From a checkpoint of a small transformer trained on Wikipedia: 4 heads of 64 (1 for keys and values), value embeddings.
Each number is 128 + 24 x the weight over its row's rms, rounded and kept within 0 to 255. Layers, rows and columns count from 0. The size above them is the row's rms in percent of the matrix's.

# layer 3 MLP down (transposed), 1024x256, rms 0.0344, rows 906-1005, columns 64-95
size [117 111  84 162 121 103  75   4 119 118 135 119 102 132  91  57 166 121 127   5 121 130  15  19 137 126  96  51 126  92  13 114   8 121 128  70  12  40  18   5 109  66 120 130  41 113  14  51   4 138  28  97 109  13 113 106  18 125  78  64  77 128  43   7  14 121 105  12 140 109   5  62 111  21 121  11  75   9 112  21 120 118  32 149 147 126  16 118 110  36 120   9 125  86 130 125 128 125  96 129]
[[128  92 170 130  93  94 106  84 105 191 149 157 158 138 131 137 127 175 118 144 120 148  97 147 160 147 138 164 180 152 112 124]
 [156 129 139 152 125 122 125 152 121 100 135 144 154 134 162 145 119 102 130 183 132 105 124  88 134  84  93 118 167 130 134 170]
 [124 114 108 141 119 104 111 141 133 102 129 106 137 156  93 145 144  98 179 184 141 112 124 144 102 131 107 127 111 150 144 177]
 [148 118 114  81 103 114 112 150  98 124 136 144 112 144  82 110 134 128 121 122 119 188 121 149 137 125 164 138 149 124 148 112]
 [163 102 148 112 127 162 147 136 123 111 142 159 114 118 129 128 130 120 136 185 134 100 161  63  93 181 146 122 106 131 115 169]
 [135 147 142 167 135  48 122 111 120 155 155 122 197 139 123 123 101  96 149 126 128  81 155 165 112 171 147 106 106 144 127 117]
 [139 135 118 158 172 111 100 151 113  69  79 137 156 130  91 118 107 110 109 148 107 136  99 138 112 127 167 109  85 148 172 150]
 [105 149 132 118 154  90  94  82 139 115 109 153  88 157 112 150 124 122 127 140 125 113 113 142 120 149 167 151 116 151 108 145]
 [ 77 150 133 131  98 133 126 114 197 156 106 108 145 141 167 122 142 129 146 162 128 116 103 144 139 112 125 128 143  97 101 169]
 [159  84 133 142 166 151 106 154 163 184 115 106 156 143 105 168 144 131 134 106 157 133 152 143 154 139 104  90 140 118 158 152]
 [127 122 152 146 139 116 101 107 135 118 100 121 170  82 153 120 145 102 164 147 151 172 133 139 127 124  69  92 138 148 110 120]
 [151 125 136 103 129 138 108 139 123 121 120 155 129 127 106 129 151 132 118  89 119 128 129 130 136 136 115 164 119 140 135 118]
 [ 99 112 130 127 128 139 109 143 155 133  46 155 130 156 172 129 163 133 141 114 114 107 157 129 176  95 109 105 107 113 153 131]
 [130 107 144 105 119 125 116 100 145 172 142 140 110 102 112 121 174 140 131 158 126  65 133  58 133 153 141 157 113  77 148 148]
 [154 139 100 134 133 115 132 182 108 174 135 143 114 163 111 118 137 139 149 132 147 123 142 154 161 135 154 153 186  77 166 164]
 [123 147 138  83  83 120  77 123 145 110  95 115 146 126 149  88 138 123 148 163 143 118  84 133 122 147 129 129 117 123 155 129]
 [121 139 124  86 130 128 140 133 119 141 158 113 128 134 129 131 146 136 186 104 103  96 182 138 116 104 133  99 110 112 132 118]
 [131  97 153 147 117 186 118 131 153  91 123 119  72 101 113 167 150 120 193 103 126 104 145 111 136 127 118 126 146 136 115 134]
 [106 103 153 141 123 125 187 136  88 115 107 106 107 131  92 151 146  73 112 165  82 152  96 153 186 132 112 160 113 146  99 128]
 [162 146 111 159 119 127 108 112 141 103  88 113 103 130 152 175  91 142 119 117 119  85 161 165 136 126 162 147 132 127 160 166]
 [133 147 101 173 120 123  70  72 106 142 151  85 128 174 132 128  88 137 136 110 104 145 148 115 152 167 102 124 131 150 157  88]
 [162 154 175 139 122 123 105 111 159  97 119 110 145 177 130 149 169 140 133 115 139 130 103 118 144 124 177 167 159 139 131 131]
 [165 107 151 139 102 123  75  89 101 194 107 101 114 124 130  72 132 155 153 153 106 153 118 138 106 168 117 101 155 128 132 157]
 [145 106 129  90 133  96 118 127 151 133 135 162 104 118  97 100 141 127 133  98  96 118 134 146  99 137 141 120 119 115 149  92]
 [112 128 114 157 166 146 110 129 152  97  98 140 123 128  97 128 163 140 133 122 124 101 142 116 102 146 124 130 140 119 162 141]
 [120  98 118 133 127 129 144 100 149 136 165 133 142 138 130 114 123 120 132 145 112 127 169 126 119 158 160 117 145 103 110 149]
 [ 77 155 120 115 154 147 114  93 160 163 145 132 126 150 112 136 120 127 139 138 142 129  86 137 155 131 137 151  77 127 176 100]
 [ 77 146 117 143  90 105 135 128 114 107 108 102  92 125 131 108 170 148  99 130 180 100 126 134 160 109 122 137 100 132 110 141]
 [114 150 146 154 111 106 151 126 117 132 110 128 144 133 121 186 115 119 128 123 139  73 111  57  71 117 150 135 124  58 126 114]
 [ 93 133 115 166 129 123 149 132 162 101  94 141 150 140 146  91 110 112 161 124 136 154 117 144 139 116 128 110 128  77 167 116]
 [150 135 135 125 121 132  94 131 146  99 115  97 111 137 129  75 146 104 147 179  89 156 144  87 148 125 121  98 123 154 126 128]
 [107 108 143  97  79 108 128  94 121 101 150  97 136 105 159  91 134 115 145  79 114 125  69 130 132 106 115 127 133 109 113 100]
 [134 186 128 153 131 122 131 136 148 158 129 149 114 139 132  85 147 132 131 118 127 145 151 139 201 129 147 158 121 155 138 132]
 [107 122 135 116 126 127  91 132 151 116 126 121 133 128 103 145 174  93 141 120  96 135 106  99 155 167 103  89 127 128 103 141]
 [ 94 145 131 128 164  74 206 151 130 104 113 148  84 132 139  99 166 114 148  98 162 147 138 121 135 152 159 123 102 156 115  76]
 [105 102 178 133 111 120 146 123 140 152 115  88 117 146 134 101 138 143 109 172 172 103  75 170 140 101 146  99 124 188 163  76]
 [141 156 120 134 124 131 136 134 132 133  85 102 113 152 124 133 100 111  81 144  95 145 152 170 153 126 117 153 113 104  96 143]
 [ 87 134 150 106 125 172 108 136 169  99 112 156 160 123  91  92 134 134 122 145 118 112 101 137 121 100 182 131 126 147  49 144]
 [124 109 158 145 133 104 108 120  95 147 157 116  99 157 114 136 119 140 181 135 148  83 127 151 127 117 112 139 127 114 127 125]
 [121 158  95 127 106 143 144 139 105 148 165 103 156  89 125 119 123 133 139  99 143 115 117 104  91 106 102 146 158 127 147 120]
 [115  96 176 135 144 104 148 105 118 147 174 129 177 149 106 153 162 132 113 108  44  99 120 140  94 112  93 153 147 134 127  79]
 [128 119 147 110 113 147 119 140  88 156 116  92  81 137 139 150 119 130 114  97 113 167 114 113 112 122  80 125  88 125 123 154]
 [129 133 119 132 172 137 144 144 127 109 149 122 125 154 112 129 125  99 137 157 126 156 141 104 180 119 156 145  81 107 170 128]
 [143 110 153 145 130 124 119 101 128 173 127 156 127 154 136 130 135 144 108  98 144 155  97 116  95 137 125 126 145 167 160 131]
 [140 191 146 128 136 106 106 139 103 123 117 151 116  90 126  97  96 115 106 134 132 147 131  84 128 130 122 104  98 113 123 136]
 [129 147 103 128 128 190  99 107 131  91 135 101 139 139 117 125 149 128 107 118 142 149 150 110 112 150 138 181 115  97 112 108]
 [127 114 132 159  70 120 136 170 182 142  69 133  97  89 128 133 126 124 149 117  88 121  75 147 156 137 106 118 119 154 119  94]
 [132 136 142 117 123 168 125 116 149  90 146 111  94 125 146 120 150 178 118 170 135 139 126 152 131 128 135 116 110 123  97 114]
 [147 100 138 122 132 116 118 140 141 168  90 101  82 137 105 119 161  97 149 147 171 103 133 167 153 129 106 123 148  80 176  94]
 [158 120 147 172 167 113 130 136 137 181  93 124 130 163 129 129 155 110 131 161 172 132 176 145 102 172 133 113 144 130 126 120]
 [139 123  97 145 147 131 101 126 154 131  88 102 139 104 152 117 111 109 131 146 115 130  98 197 160 145 109 135 130 155 130 133]
 [154 108 166  89 113 125 118  96 129 166 122  99 110 105  95 186 152 143 150 105  85 145 121 171 168 134 160 123 113 115 147 124]
 [139 145 166 159 131 150 141 176 106  96 124 152 181 123 111 112 125 123 116 172 125 156 141 131 145 146 156 138 102 157 147 106]
 [136 122  96 153 156 129 157  83 132 123  71 161 120 147 127  83 121 142 141 107 131 161 171 126 175  68 114 140 126 108 135 108]
 [126 150 138  73 121  90 131 111 122 161 123 124 137 137 161 155 107 138 104 118  77 127 137 156 129 131 128 131 109 110 146 147]
 [150 122  96 164 142 154 117 162 153  97 117 130 169  98 125 101 129 154 114 157 162 125 146 103 101 123 121 148 177 162 151 121]
 [130 153 143 180 192 111  98 165 167 126 104 102 152  91 122 102  80 134 101 122 116 108 142 109 134 102 143 106 152 117 105 132]
 [135 151 132 111 136 144 124 117 130 140 126 140 130 117 122 140 121 116 170 133 126 157 108 147 129  85 145 101 152 103 167 139]
 [136 163 137 114 107 112 161 171  94 114 136 124 136  97  57 104 104 135 113 106 114  93 107  95 100 107 171 127 112 116 112 157]
 [135 150 118 137 165 130 118 141 154 126 101  90 157 155 129 139 144 155 137 113 112 135 166 121 107 109 113 118 163 165 128 163]
 [127 147 146 122 174 122 128 151 120 118 103 100 139 143 166 171 116 160 126 156  85 150 132 140 148 112 141 122 136 116 138 105]
 [112 135 137 102 151 141 105 128 144 129 165 108 108 140 136 136 156 130 112 108 121 110 150  89 130 143 112 129 132 172 102 166]
 [154  90 126 142  87 175  94 175 129 100 168 118 147 100 122 124 101  97  96 141 127 144 139 158 131  80 122 153 111 106 117 132]
 [166 149  90 194 103 167  70 125 131 156 118 138  97 139 103 106 102  95  98 154 107 150 146 164 107 122 110 149 164 110  64  90]
 [127 128 152 145 143 147 123 110 129 134 124 118 151 112 108 178 100 137 120 123 101  59 114 137 138  95 114 137 148 122 144 136]
 [134 146 129 157 145 139 130  78 118 140 157  88 139 154 118 108 143 115 139 110 145 127 104 150 157 151 143 149 109 163 151 140]
 [114  97 120 106 152 169 143 133 143 140  91 175 111 119 102 118 143 130  96 122 138 157 164 144 159 143 108 145  44 104 110  80]
 [148 144 130 102 149 129 145 152 150 100  99 104  87 144  99 106  84 141  88 127 109 108 122 151 151 102 104 116 115 100  83 125]
 [ 86 178 112 118 142  83  88  97 127 132 125 124 147 127 127 162 151 109 116 120 142 102 108 117 154 127 118 168 127 163 111 131]
 [147 137 109 145 140 107 126 110 150 120 152 162 163 138 149 121 137 183  84  86  86 185 114  89 122 180 141 143 158 147 142 127]
 [173  98 139  91  88  88 126 144 141 112 141 137 163 115 141 145 113 141 157  94 121 163 107 148 114 118 155 102 109 127 160 123]
 [104 141 155 116 119 134 139 148 109 100  94 141 141 104 133 110  90 119  95 188 142 131 133 134 129 133 178 139 115 112 105 157]
 [129  88 140 129 135 116 129 138 108  87 162 130 122 139 146 126 111 114 119 134 130 106 134  78  98 124 131 153 114 134 129 129]
 [156 121 185 152 202  77 136 130 129 124 108 133 109 110 104 135 143 113 113 124  91 107 134 150 158 104 115 101 140 149  99 136]
 [113 127 133 131  68 118 165  98 124 151 100 146 148 109 110 154 193 100 158 114 149 155 136 148 128 126 115 168 154 154 154 168]
 [133 124 106 183 145 149 110 124  91 148 125  95 133 137 143 107 106 110  73 148 114 143 130 119 112 141  93 135 127 130 111 136]
 [114 138  94 152 110 160 156 123 140 113 151 129 136  77 117  95 116 118 115 172 135  99 129 152 162 131 135  87 137 174 144 124]
 [133 151 136 103 134 103 133  94 107 120 142 123  96 109 133 114 109 166 183 118 158 113 178 135 129 107 117 115 133 110  96 128]
 [102 142 137 150 125 129 142 156 146 101 112 120 150 124 119  99 125 109 140 162 112 158 148 105 137  93  91 135 148 121 160  94]
 [141 148 153 136 127 128 168 143 117  85 118 133  88 145 105  90 123 141 134 156 118 185 120  95 125 112 160 133 116 132  96 141]
 [ 93 125 146  84 137 143  96 143 114 102 136  90 171 146 158 146 127 133 148 108 121 126 112  67 139 129 138 151 137 162 133 153]
 [122 102 146 130 155 152 159 100 137 145  93 171 144 109 112 125 114 100 148 131 122 104 113 129 156 149 131 111 109  56 139 100]
 [153 147 128 140  91 126 132  75 144 132 147 123 157 104  96  92 130 139 141 101 130 121 103  94 117 133 130 140  90 162 121 133]
 [112 128 118 103 101 125 130  53 122 134 145 122 162 128 171 136 106 151 134  98 126 136 138 115  98 143  97 173 160 104 116 105]
 [174 183 120 145 117 148 164 136 121 106 152 113 101 104 128 124 179 163 108 137 135 133 142 132 155 159 135 122 118 113  87 164]
 [ 92 127 158 103 109  76  94 113 120 135 125 140 156 105 104 139 142 134 157 131 148  93  94 127 139 132  71 157 127 124 116 127]
 [179 155  94 101 155 154 140 140 163 150 108  84 128 124  87  70 120  82 166 140 140 142 147 119  98  93 136 129 129 150 129 144]
 [117 130 147 101 124 100 122 110 171 110 150 116 142 160 142 159 118 120 131 111 113 168 104 164 158 134 114 116 155 107 124 114]
 [119 137 116 130 128 112 179 169 156 159 108 176 157 148 143 157  78  95 144 136 148 128 121 131 128 144 104 166  78  97  96 101]
 [173 103 120 149 146 132 120 134 150  84  99 138 119 122  92 120  96 150 162  90 104 129 126 125 105  80  90 121 127 117 124 131]
 [ 99 141 164 127 139 105 130 127 131 119 146  81 124 133 118  92 121 119  94 116 164 126 124 157 149 129 118  97 130 114 128 115]
 [100 176 120 100 158 149 142 100 163 100 116 158 112  92 154 114 140 159 128 148 158 140 135 102 144 141 151 165 125 116 125 163]
 [ 83 112 138 100 104 147 156 106 142 112 118  87 119 124 163 114 162 123 114 151 169 133 125 193 150 135  57 120 134 107 125 135]
 [135 152 111 112 167 115 135 102 143 175 111 144 130 136 173 148 154 151 167 135 119  75 141 143 125  67 103 120 138 141 105 124]
 [152 127 137 138 153 118 132 150 136 144 134 112 143 134 131 129 125  84 160 120  99 108 129  84 123 184 105 108 105  95 154 124]
 [150 157 140 161 104 129 139 118 140 151 100 157 138 103 140 124 167 126 126 111 122 135 116  98  97 112 167 108 148 128 159  82]
 [130  77 153 113 117 168 149  84 127 104 168 129 166 138 135 136 142 149 108 181 114 104 121 160 135  98 132 117 128 145 139 105]
 [141  81 131  92 121 165 139 112  98 131  91 137 140 126 124 172 149 138  97 163  86 140 152 146 102 126 103 127 151 128 136 182]
 [132 101 164 129 156  90 112 157  85 158 127 129 118 142 132 158 128 165 103 137 172 106 133 137 135 116 143 138 129 128 120 160]
 [207 132 139 137 161 136 117 162 118 139 180 125 132 126 147 113 112 144 144 172  96 120  71 140 100 119 113 121 143  92 164 152]]
# layer 3 MLP up, 1024x256, rms 0.205, rows 907-1006, columns 64-95
size [107  91 154 126 104  76   4 115 117 145 125 108 133  82  55 134 124 127   6 132 133  17  20 124 115  98  53 132 101  15 123   9 125 133  70  12  39  17   6 110  70 120 123  41 114  15  49   4 145  30 109 108  14 125 111  19 132  82  68  87 128  44   7  15 116 111  12 138 111   5  66  92  23 125  11  74  11 121  22 120 120  30 136 148 133  19 135 109  36 115  11 128  90 126 122 128 128  88 135 130]
[[ 88 141 112  76 111 176  86 158 105 106 167  99 122 122 107 134 116 131 117 103 108 172 172 150 136 141 113 105 140 109 102 157]
 [144 131 148 117 146 145 108 127 120 127 155 122 150 130 132 113 125  86 114 148 102 129 149 107 121 188 142  83 115 127 171 100]
 [112 114 101 125 121 128  71 153 126 112 172 137  96 141 141  90  66  94 127 156 135 112 147 170 153 165 137 118 112 104 158 127]
 [123  88 115 147 159 140 101 167 191  96 122 131 106 145 133 168 124 121 100 151 122 105 120 117 112 115 155  92 109 105  96 126]
 [137 137 121 120 121 120 144 112 101 146 122 110 144  98 131  84 133 129 111 129 119  99 109 118 153 111 144  98 113 137 129 138]
 [139 144 130  99  93 128 161 144 104 142 152 122 151 144 145 143 141 155 134 134 139 126 163 151 141 137 102  73 148 119 145 111]
 [150 142 157 140 140  93 157 191  98 170 154 123 165 124 122 146  84 138 104 130 133 127  64 152 105 103 101 122 155 104 116 123]
 [122 135 159 117 126 136 127 118 181  97 104 117 111 164 158 138 145 120 133 101 129 111 161  87 138 130 161 102 125 119 129 142]
 [149 101  99 169 169 130 163 135 153 149 148 110  87 154 112 132 126  93 114 118 122 113 187 138 101 126 101 136 106 125 143 113]
 [161 123  50  87 124 144 137 119  88 140 111  96 114 142  98 147 158 143 108 122 143  86 129 106 125 142 174 145 141 106 143 144]
 [157 147 119 162  40 127 130 113 117  95 147 135 160 143 110 114 125  51 174 112 117 102 130 128 113 158 128 106 125 144 162 108]
 [118 116 124 113 137  65 158 139 148 126 156 146 128 142 143 118  85 113 101 116 156 171 143 134 134 136 140 154 126 139 146 144]
 [132 147 144  86 116 130  90  98  96  91 135 136 112 134 140 113 189 129 111 129  95 117 150  99 104 130 169 141  80  87 116 135]
 [154 165  99 142 132 159 126 123  76 152 135 144  92 123 121 125 135 124 154 131 117 134 144 126 112 150 142 137  84 125 137  97]
 [112 141 133 123 170 143 107 174 113  87 122 149 122  91 125 124 104  61 140 114 126 114 155 141 128 134 113 120  94 142 123 123]
 [108 140 153 146 125 104 124  96 118 164 120 120 129 134 163 169  95 156 152 132 114 169 167 125 124 145 138 133 142 111 109 102]
 [108 134 102 141 113 135 109 126 129  85 120  76 127 129 126 129 124 137 158 143 142 121 130 130 102 130 140 121  98 181 110 131]
 [125 142  98 156  88  82 162 155 136 127 109 142  93 131 100  98 139  94 131 140 118 122  68 164 125 109 107 112  85 149 145 135]
 [162 158  95 116 119 108 110 140  95  68 130 126 137 164 140 117  90 176 135 108 100 149 117  92 110 128  77 144  82 149 128 141]
 [131 114 140 119 157 130 158 154 164 109 106 169 129 133 121 104 140 121 155 119 125 134  91 138 101  97 162  87 157 136 170 174]
 [129 115 159 138 111 151 141 167 185 115 117  99 155 132 144 108 105 140  86  92 130 107 124  96  64 134 121 115 161 113 145 129]
 [145 155 107 128 128 140 111 186 128 166 109  91 128 131 104 148 117 130 137 105 120 122 120 126 178 115 112 123  99 170 127  92]
 [144 107 131  92 127 106 122 111 134 118 107 118 126 148 112 105 115 131 102 122 117 102 134  80 107 123 131 111 147 123 104 102]
 [111 157 105 151 140 129  89 131 105  94  97 155 143 125 112 136 147 113 119 130  93 112 171 111 135 130 133  92 152 101 113 122]
 [120 139 102 106 100 172 121 102 114 177 137  95 131  97 148 165 106 144 138 127 128 138 116  95 143 107 112  83 139 140  95 166]
 [135 152 138 140  95 167 133 174 153  93 123  92 105 172 137 116 153 112 156 177 169 132 132  82 120 117 109 109 127 143 126 115]
 [113 151 148  96 132 103 125 146 124 111 158 129 123 122 141 121 159 115 135 105  87 107 173 131 136 131 112 136 123 118 106 134]
 [ 85 110 113 104 115 122 127 129 129  79 107 126 157 124 100 148 116 120 114 152 156 146 139 105 133 154 159 171  95 110 141 111]
 [157 148 101 120 157 139 122 134 127 173 130  85 128 140 133 127 149 137  66 138 116 127 157 122 151  91 131 110 145 189 151 131]
 [101 137 115 144 161 139 144 132  95 137 113 116 179 191 145 150 116 148 126  72 156 106 120 151 106 109  70 122 129 155 136 124]
 [ 91  96  99 131  94 182 131 131 164 103  68 138 112 166 152 117 126 163 169  83 152 136 114 124 132 113 153  87 131 119 106 107]
 [178 103 156 115 146 111  94 125 130 149 133 128 130 119 125  92 130 106 112 135 128 130 128 119 109 131 137 175  90 120 122 139]
 [153 101  93  81 149 137  97 103 100 118 116 117 141 157 130 145  79  93 101 154 106  90 115 132 131 103 163 142 126 143 144 148]
 [119 153  74 123 107 177 139 106 173 112 131 155 128 135  89 138 152  77 116 118 112 161 103 105 129  95  85 129 117  90 133  96]
 [129 131 154 128 139 131 108 117 133  78 121 117 112 121 154 104 141  77  98 166 117 147 155 128 134 124 133  98  93 109 156 130]
 [149 135 150  95 104 106 149 137 108 154 136 146 124 142 156 105  99 194 136 127 137 175  95 123 135 100 155 140 113 121  88 147]
 [ 89 123  98 122 136 165 125 106 130 136 119 176 100 143 147 134 119 140 127 147 156 167 173 161  93  89 134 117  95 100 124 102]
 [118 102 122  99 119 130 138 108 143 116 109 139 156  88 103  73 139 101 102 133 111 126 104 112 111 105 156 117 137 104 152 166]
 [100 114 132 117 157 110 119 135 108 162 140 103 128 109 165 130 120  86 131 101 144 125 170  87 108 116 164 165 148 123 111 150]
 [107 111 160 135 135 160 122 114 119 132 115 113 173  88 141 130 125 166 126 133 102 123 135 193 145 123 123 127  93 117 159 134]
 [140 152 127 140 145 150 151 133 124  98  97 137 105 160 116 102 121 151 137 119 167 164 100  63 123 154 158  83 175 141 178 133]
 [113 123  67 139 146 128 108 111  73 135 170 113  95 129 133 137  94 105  95 132 128 130 149 138 167 171 105 127 129 113 138 129]
 [129 121 126  78 106 146 123 120 109 133 154 149 110 129 129  80 128 125 148 161 149 139  85 145 107 172 174  97 176  92 159 103]
 [119 180 141 152 118 147 150 125 123 105 135 150 110 112 137 127 101 108  94 105 116 147 101 139 125 124 135 128 116 118 111  83]
 [ 95 121 166 157 128 129 139 151 102 151 158 147  67 141 140 101 109 118 119 111 134 129 131 138  67 131 172 159 117 110 142 104]
 [144 137 114 134 130  93 112 129 109 156 132 171 118  85 117 122 138 119 136 176 143 144 145 136 149  96 136 160 166 116 125  83]
 [136 131 145 155 165 140 156  83 102 142 140 107 104 153 145 138 146 136 136 132 116 132 115 141 143 138 134 125 136 161 131 111]
 [134 151  96 115 136 152 129 146 124 118  80 110 134 117 165 128 151 171  89 129 110 113 125 159 135 152 133 105 124  83 183 126]
 [134 111 127 135 139 167 155  72 112 104 131 130 147 100 136 149 120 166 133 133 191 137 117 149 145 133 110 123 133 163 118 126]
 [145 109 142 136 171 107 140 134 145  78 113 112 135 143 117 115 117 134 130 112 142 128 122 132 144 114 141 142 102 171 109 117]
 [122 109 133 142 128 106 146 131 129 184 105  92 179 131 101 142 149 144 103 109 134  99  95 176  88 146 149 141 130 106 143 130]
 [129 162 138 135 115 130 112 131 156 133 125 145 152 151 157 143 104 143 143 151 129 120 106 117 152  96 148 100  99 147 164 143]
 [142 135 112 108 164 134 110 125 100  94 124 186  98 127  98  72 127  80 155 134 138 157 152 118 126 112 122 121 127 113 152 134]
 [142 182 115 113 134 122 138 152 111 143  94 159 123 104 114 131  92 130 116 142 180 106 111 132 130  98 170  98 166 163 143 159]
 [116  93 104 162 146 144  98 113 162  79 126 128 152 143 129  87 123 168 121 135 132 140 111 100 136 133 112 111 127 138 140 126]
 [108 120 127 156 144  85 170 121 152 140 105 126 133 158 100 121  98 126  90 120 130 121 166 128 126 142 126 129 140 129 144 118]
 [130 177 126 107 120 117 127 110 177 144 151 130 121 134 141 130 111  82 111 165 153 143 172  98 102 147 130 153  99 121 134 157]
 [126 109 117 115 129 167 119  88 128 123 124 101 153 145 179 145 136 139 113 171 113 146 125 123 153 167  99 149 116  91 138 133]
 [105  85 132 113 131 112 131 169 114 126 120 120 147 134 135 143 117 125 130 142 145 140 108 141 189 118 149 112 145 113 132 141]
 [155 155 174 122 149 115 132 147 118 101 124 118 139 149 102 135 100 140 127 181  98 138 144 137 175 107 123 117 108  97  99 143]
 [142 139  61 149  97 110  92 120 117 129 161 153 139 135 108 141 152 105 175 110 101 114 132 137 143 112 109 143 137 108  95 137]
 [102 160 105 141 171 117 104 147 144 124 110 100 153 131 111 165 147 106 132 113 133 114 143 136 117 150 154 121 131 160 160 141]
 [107 106 133 107  98 179 114 121  96 142 119 139 113 145 100  86 152 168 101 129 110 126 164 142 155 123  98  83 143  91 111 121]
 [120 126 175 123 122 102 180  96 147 115  86 147 152  84 156 149 120 151 149  83 144 150 109 141 115 133 108 128 133 165 157  84]
 [123 125  77 115 148  83 112 133 150 148 137 137  92  70 124 159 126 145 139 163 145 121  98 120 136 135 119 128 139 130 153 120]
 [128 116 103 139 145 108 134 150 129 149 106 145 103 112 112 142 126 122 157 124 169 133 118 184 112 133  95 134 102 134 152 118]
 [111  85 120 140 157 133 146  90 115  79 142 145 135 140 119 159 130 154  92 130  85 174  91 140 147 123 116  75 111 104 120 124]
 [123 126  96 114 127 106 158 100 124 135 160 121 111 136  82 146 129 111 144 160 145 113 116 132 115 143 116 147 154 139 139 111]
 [164 125 106 168 150 129  95 158 138 124  92 130 127 177 136 120 102 139 131 134 148 130 174 108 143 114 107 111 164 162 129 148]
 [121 123 116 140 128 143 135 143 151 151 134 112 115 166 180 161 170 109  93 127  92 152 122 137 127 115 132 161 108 153 145 158]
 [120 115 116 130 127 151 164 127 147 152 141 151 126 127 142 114  78 138 116  98 137 134 128 160 184 140 124 173 106 143 112 128]
 [ 99 112 124 152  88 148 161 100 141 123 176  78 143 172 143 102 125 164 146 106 145 118 120 130  95 126 144 125 131 123 122 137]
 [164  92 140 145 172 116 174 117 136 126  85 182 162 122 132 119 139 127  99 139 100 128 135  95 126 133 139 121 157 148 155 154]
 [122 177 123 159 134 117 113  89 102 146  89 117 134 100 128 133 107 107 120 166 193 136 146 103  96 152 119 133 139 156 178 127]
 [144 126 114 162 118 129 140 126 131 106  84 149 120  89  97  96 123 171 112 121 141 163 145 149 117 149 108 142 151 134 133 116]
 [146  75 128 133 106 131 123 116 141 176 125 118 134 146 122 166  85 103 113 126 126 159 138 134 116 148  99 118 126 131 130 102]
 [127  92 158 143 132 108 115 121 142  84  93 141 162 123 154 133 129 169 150  79 139 121 150 149  88 139 141 122  98 161 126 110]
 [136 108 122 129 110 142 141 135 152  72 123 114 113 129 136 160 133 105 123 152 107 131 178 163 144 111 135 112 156 126 129 164]
 [118  98 114 129 155 140 106 145 168 111 132  75 127  86 177 144 140 138 134 115  77 138  94 127 136 139 157 128 116 115 108 120]
 [173 105  85 122 131 189 114 132 119 143 127 115 122 129 106 104 140  90 139  95 101 116 146 129 140 141 154 116 159 130 145 177]
 [141  78 136 122 126 119 135 124 149 120 119 147 108 134 123 144 103 130 156 133 118 174 129 151 117 127 131 126 137 131 152  49]
 [125 165 109 148 101 153 122  64 129 123 174 139 162 142 122  91 123 128  76  91 168 142 134 135 175  94 121 132 177 156 118 141]
 [140 119 102  84 132 137  98 126 168 107 164 181 119 141 142 137 113 130  98 108 111 126  99 158 139  58 140  94 148 115 184 138]
 [144 151 101 141  90 146 197 131 126 101 128 122 109 102 119 138 112 190 161 172 109 131 120  98 117 158 165 107 162 142 100  80]
 [ 98 112 143 134 103  97 104 168 127 101 139 174 193  90 151 142 161 154 118 112 131 139  87 142 151 116 145 110 132 151 148 142]
 [152 159  89  99 108  98 138  78  98 144 154 152 127 107  96 139 102 134  90 149 138 129 129  97 127 128 148 125 112 131 110 146]
 [112 104 132 138 130 168 175 132  92 141 119 130 102  91 145 148 132 116 124 131 113  76 141 110 115 111 155 119 140 124 147 128]
 [ 88 108  65 121  90 131 137 104 123 122 119  84 123 118 133 133  97 143 139 115 152 123 114 134  90 117 144 132 145  81 126 101]
 [151 117 169 160 125 143 122 121 150 126 105 126  92 133 116 124 114 146 101 103 121 142 103  92 160 133 139 136 129  88  95 113]
 [113 133 113 138 107 129 103 126  83 129 139 117 127 136  60 103 121 134 108 146 139 105 128 110 139 101 135  68  96 104 119  99]
 [119 164 107 126 151 144 127 131 137 154  93 104 103 142 182 122 134  81 139 139 153 117 124 121 144 124 145 163  79 138 104 130]
 [143 127 120 150 115 104 132 182 120 127 144 161  99 146 148 138  90 144 114 120  75 105 125 119 158 108 167 157  82 101  89 166]
 [120 149 110 116  99 118 150 188 129 186 103 111 160 160 180 134 136 119 159 150 106  82 117 177 129  79 113 158 142 134 162 131]
 [134 126 101 145 119 117 132 148 113 123 210 118 131 140 123 103 108 138 140 108 131 109 102 112 115 167 142 105 136 135 134 109]
 [131 127  92 149 168 123 112 106 107  91 130  97 137 114 111 127 158 125 119 138 132 128 153 156 110 128 169 146 144 103 156 138]
 [131  92  86 163 100 143  98 107 120  95 113 119 115 137 120 152 133 134 123 144  85 156 125 181 161  82 135  96 132  80 116 140]
 [ 95 109  97 115  59 151 112 124 100 162 129 111 132 109 115 137 143 161 132 156 138 155 112 117  82 101 129 145  74 163 137 127]
 [128 118 135  99 145 126  86 154  96 131 125 103 126 172 186 165 140 121 119  99 146  64 133 143 124 140 149 143 154 118 136 148]
 [130 164 154 166 120  89 109 140 123 139 118 115 153 119 120 122 141 133 123 131 112 103 108 121 115  88  88 132 110 128 190 175]
 [ 91 142 159 124 131 122 143 139 100 134 148 112 126 143 105 101 120 132 119 152 144 114 120 114 102 137  80 109 115 151 139 139]]